Weights of a small transformer language model.
Size: 2 heads of 64, MLP 1024 GELU, vocabulary 1024, 10.4M parameters.
Architecture: LayerNorm before each block, rotary positions, biases, attention and MLP in parallel.
Training: a variant of Muon for these matrices, 10648 steps.
Each number is 200 + 20 x the weight over the matrix's rms, rounded and kept within 0 to 999. Layers, rows and columns count from 0.

# layer 12 MLP down, 256x1024, rms 0.181, rows 214-255, columns 256-319
238,205,191,221,215,221,222,229,158,203,165,243,217,221,165,201,225,211,226,203,177,195,212,200,221,201,186,189,155,231,247,184,196,190,235,175,233,177,190,205,185,207,231,199,147,231,209,196,214,199,243,194,180,187,182,203,194,168,189,202,210,191,221,182
180,193,196,169,189,189,216,217,205,225,211,198,223,180,200,210,196,208,166,192,222,211,215,219,193,159,212,235,148,203,224,210,172,228,200,221,236,181,225,210,189,176,195,190,201,209,206,200,195,172,212,234,198,260,198,185,211,221,187,171,218,229,224,226
169,198,200,199,226,193,229,207,166,211,233,185,192,169,248,184,154,185,230,245,194,159,214,203,165,186,228,207,180,204,202,190,210,187,211,195,195,172,199,198,193,199,180,263,221,211,183,200,176,194,214,220,208,201,224,159,212,188,171,197,193,220,210,205
190,206,197,197,210,195,194,215,202,196,172,214,195,187,218,200,153,211,215,189,206,206,189,171,184,176,185,180,211,197,205,148,181,189,202,203,191,204,200,197,188,222,187,190,195,225,234,205,204,177,216,160,195,186,210,227,158,227,232,206,192,237,182,185
172,225,190,206,180,196,171,202,181,187,179,211,189,176,169,172,209,177,187,191,201,211,228,182,174,203,195,180,186,228,214,201,212,198,192,189,164,204,178,204,191,202,214,203,185,192,175,178,202,184,203,165,206,206,186,217,185,244,184,216,176,213,159,179
208,160,197,181,224,200,184,153,214,195,205,183,215,170,214,143,212,177,218,211,202,167,168,209,224,191,210,192,197,203,196,216,224,204,195,188,187,187,212,214,214,219,204,179,259,244,221,202,207,221,213,218,207,217,204,190,163,232,214,215,178,170,257,213
220,188,206,204,236,184,217,186,216,172,202,209,215,209,234,217,170,192,220,182,210,238,218,219,185,210,203,203,135,230,230,192,188,183,211,184,224,226,201,176,192,204,178,204,182,188,224,204,225,217,234,182,234,207,177,175,199,203,218,185,171,194,182,212
216,203,187,210,228,211,192,174,166,197,205,226,155,211,194,214,195,188,209,220,199,172,208,224,218,223,230,178,182,215,208,164,192,219,173,156,187,176,218,191,182,195,227,197,223,215,200,168,194,224,203,219,221,209,212,168,194,204,170,196,167,207,151,199
197,184,173,206,216,165,182,177,186,206,212,188,203,264,197,174,165,193,168,202,200,221,205,220,240,216,219,155,209,234,215,187,199,196,214,164,210,195,191,175,180,164,216,182,153,240,221,186,246,216,176,225,202,193,216,190,222,200,224,177,205,168,199,213
215,171,241,194,211,188,160,184,204,188,216,209,175,192,198,176,229,181,204,169,192,172,205,181,204,203,207,181,210,214,184,192,208,211,226,201,236,171,210,194,204,195,226,201,229,227,187,175,212,205,194,204,191,184,189,177,174,176,192,201,237,159,187,221
192,239,223,223,243,216,212,162,212,223,210,216,171,202,210,206,224,223,157,223,188,186,189,210,186,225,236,209,196,206,192,248,202,170,210,209,207,199,203,190,201,186,223,194,179,186,206,212,207,177,210,238,153,207,177,223,181,218,215,201,209,205,177,186
198,184,183,204,222,191,211,168,192,213,226,238,186,203,189,238,210,191,192,220,224,196,192,200,194,198,218,225,206,196,188,191,200,147,184,161,191,224,188,231,199,202,201,187,169,213,200,194,220,212,231,196,204,167,206,231,225,177,220,207,236,202,200,189
244,215,186,202,218,237,208,190,221,177,193,216,194,216,195,192,195,215,212,215,197,191,210,195,208,229,199,179,187,208,183,162,221,228,212,179,198,188,199,176,209,189,216,175,191,208,241,231,178,237,196,189,186,216,221,191,182,224,192,196,209,187,174,215
173,161,190,216,209,249,188,208,176,173,200,184,205,229,182,184,189,222,152,209,223,216,209,161,229,217,210,209,212,208,182,200,200,193,199,165,205,203,197,194,209,153,183,193,199,217,186,172,158,212,195,161,150,212,198,224,237,202,241,208,198,184,210,210
191,204,205,207,198,224,187,165,151,224,259,192,207,223,157,186,224,200,198,177,195,182,228,239,227,206,195,222,221,238,209,207,173,215,181,145,196,203,201,213,178,206,165,186,196,183,202,196,206,209,189,171,211,175,227,195,177,224,200,208,172,212,209,207
190,205,201,182,192,208,208,195,220,208,209,172,246,205,180,181,212,168,178,189,241,202,182,206,200,216,226,174,208,233,211,259,191,183,159,184,209,237,182,172,201,175,187,185,222,229,199,189,223,184,179,205,201,201,225,221,191,185,217,210,191,230,193,205
207,202,174,185,230,183,202,179,194,196,186,220,213,205,220,178,173,188,196,206,192,207,184,179,201,206,156,213,190,228,200,172,180,179,167,187,201,193,239,167,201,223,176,187,191,222,179,214,178,186,225,173,163,176,191,209,210,184,211,157,226,188,234,212
204,191,173,173,172,203,206,202,184,222,187,215,183,160,231,248,175,200,211,182,228,236,168,215,183,223,157,215,205,212,183,186,213,198,198,179,192,195,225,202,165,214,225,231,201,211,238,203,205,187,242,222,176,175,156,188,179,200,193,183,222,181,206,197
212,185,169,194,205,194,183,222,185,186,187,197,163,196,230,156,222,180,192,198,210,179,187,197,218,223,184,199,181,183,239,189,184,206,203,185,195,177,212,224,188,218,228,233,240,247,225,226,188,186,159,214,206,216,248,218,212,203,190,190,190,214,204,218
225,174,171,220,203,202,193,220,228,207,196,173,190,183,185,191,178,172,155,170,200,163,205,174,156,190,205,187,202,211,191,202,180,208,203,197,173,195,222,174,225,187,178,214,198,194,179,164,223,218,202,203,192,212,202,170,204,218,176,229,170,170,192,234
203,196,195,179,186,200,205,187,213,207,193,184,211,219,190,237,174,196,208,236,204,180,184,222,236,205,193,176,203,220,169,184,209,239,196,175,194,197,208,198,251,210,185,175,171,189,187,213,180,225,216,205,180,196,182,223,199,188,222,224,231,240,213,155
204,195,152,243,181,213,203,174,217,217,224,210,198,228,197,155,204,221,198,196,182,211,210,202,188,216,222,187,148,190,212,185,195,158,209,179,215,198,198,202,163,213,185,212,200,182,205,207,208,214,176,208,214,220,216,199,213,203,186,214,172,200,169,214
178,183,196,197,194,233,226,143,188,191,201,194,211,207,203,227,216,217,219,188,198,201,179,209,199,200,162,201,216,206,148,228,180,227,175,218,216,238,182,203,161,210,219,227,199,191,222,238,187,199,179,153,176,187,209,210,189,196,200,185,230,187,209,192
201,171,224,178,204,199,183,211,210,217,215,190,233,210,183,223,224,181,225,229,199,190,190,179,224,202,217,168,226,162,204,199,161,220,178,197,181,223,196,202,237,218,199,191,208,172,200,199,210,225,189,194,205,193,208,192,234,187,203,205,191,210,200,217
208,222,211,210,220,188,203,229,222,215,213,200,188,194,224,215,214,200,182,198,207,207,228,177,195,196,232,183,220,210,201,182,187,208,205,194,173,188,185,214,183,192,172,212,185,224,228,187,202,180,216,226,199,195,181,200,190,198,211,253,194,194,173,201
232,234,200,180,209,204,189,178,208,240,197,210,226,205,178,178,179,199,201,191,209,207,210,215,198,164,196,190,203,182,212,184,202,253,199,206,189,194,186,167,183,172,223,187,182,224,205,201,206,189,200,202,227,206,198,233,188,187,174,178,195,173,211,232
201,185,169,242,212,194,184,177,201,228,202,223,221,211,197,204,239,157,210,190,215,186,242,192,192,176,208,190,206,203,237,215,206,199,198,195,203,196,204,220,189,190,210,186,228,173,216,192,217,139,232,216,215,223,194,213,190,197,198,234,237,209,184,199
232,205,195,173,174,190,204,198,214,212,213,223,221,214,203,214,165,194,190,178,209,211,203,201,199,219,209,217,240,232,175,220,215,181,219,173,208,178,191,227,187,193,223,181,218,177,208,215,182,198,174,188,203,194,193,209,230,224,197,211,195,238,197,189
193,209,171,200,182,186,205,206,191,171,210,209,203,182,244,164,225,187,182,165,221,207,224,204,175,200,204,189,212,191,193,229,186,173,243,199,219,187,192,196,197,194,217,205,163,192,201,208,232,190,201,197,228,210,181,189,203,244,203,205,207,167,214,205
193,184,179,210,185,198,211,196,242,213,201,175,221,205,216,184,200,206,223,208,205,194,222,208,211,206,208,214,204,189,172,162,171,209,218,186,171,195,214,215,193,210,236,223,180,194,264,208,206,257,213,198,238,232,176,203,203,184,213,195,182,198,239,221
203,187,225,216,179,222,220,187,198,192,185,180,215,183,214,198,200,182,219,198,187,178,172,202,183,177,227,231,192,183,154,219,228,179,223,215,232,191,193,182,168,186,188,252,215,193,223,193,206,226,191,217,189,244,191,191,177,206,199,180,179,207,192,205
206,199,210,224,161,208,232,190,140,205,188,182,201,197,180,167,227,201,223,160,180,227,198,177,159,221,218,214,204,185,193,221,203,171,201,205,185,172,172,224,204,213,230,198,206,227,207,220,217,197,209,179,206,203,215,209,222,192,205,231,216,219,196,199
188,191,185,193,191,204,208,213,181,156,172,207,218,171,221,188,202,189,224,230,202,183,240,170,174,177,189,203,201,206,201,206,231,206,199,177,212,198,213,239,188,202,208,200,224,221,174,220,192,189,182,225,190,193,217,210,181,220,171,199,203,235,178,221
175,186,199,213,216,197,198,211,205,224,190,215,182,226,214,162,201,205,222,185,217,206,202,186,225,198,194,249,198,190,183,179,226,185,181,226,192,201,169,202,188,224,168,218,232,184,229,162,188,196,216,216,180,209,211,167,220,188,243,184,167,199,188,192
186,169,224,174,204,197,164,222,200,198,196,170,190,208,210,217,231,218,203,173,195,160,241,193,173,164,186,186,196,185,188,203,167,198,199,208,209,149,237,198,161,217,207,175,190,194,214,177,208,216,205,189,204,219,162,198,204,204,199,199,205,219,254,195
169,190,188,180,207,191,184,232,213,224,207,193,172,181,183,209,227,239,198,204,229,236,186,204,197,212,188,185,209,187,221,199,192,219,189,240,220,222,222,191,190,198,184,243,225,223,192,186,197,224,168,236,200,202,192,197,225,178,167,195,194,180,223,191
166,180,228,208,221,198,187,189,223,167,222,178,207,244,222,196,164,217,198,198,187,223,244,208,160,218,213,207,217,185,176,209,175,200,206,175,193,216,195,210,201,161,183,173,182,228,197,228,191,228,182,212,196,224,181,182,190,219,217,207,236,185,152,179
207,197,207,240,189,229,191,201,231,225,194,215,217,230,186,226,183,197,199,188,182,207,230,194,216,193,201,176,208,236,222,213,190,170,210,199,178,234,200,229,190,211,193,184,208,227,213,213,179,199,195,207,196,199,199,218,184,215,231,219,197,181,194,223
241,194,216,202,178,243,188,178,205,178,201,210,227,209,196,199,204,183,206,209,232,252,184,188,196,214,208,186,220,220,202,202,205,206,184,197,203,203,209,195,167,201,191,173,195,210,193,196,164,244,164,176,176,201,185,211,168,198,207,177,237,221,211,171
199,202,187,180,184,204,191,200,252,187,183,183,210,172,231,185,223,220,170,205,212,176,190,212,182,208,214,219,229,178,194,191,187,206,227,166,209,218,177,196,199,198,223,230,183,156,202,196,217,153,177,248,196,216,208,210,195,192,212,207,212,238,214,232
198,212,209,219,213,202,249,224,182,225,200,155,213,239,175,240,206,185,214,195,194,202,194,183,175,220,203,232,193,214,182,227,152,205,213,239,196,181,238,203,179,210,193,182,169,147,166,199,182,190,191,159,214,202,186,197,227,181,204,206,212,191,215,190
201,184,209,175,233,228,200,244,200,198,173,201,201,201,167,215,176,217,181,199,232,203,178,223,210,220,182,162,210,195,159,161,237,189,219,214,227,207,216,186,210,163,202,179,232,174,201,176,184,155,187,186,203,211,204,211,219,248,178,188,199,230,191,175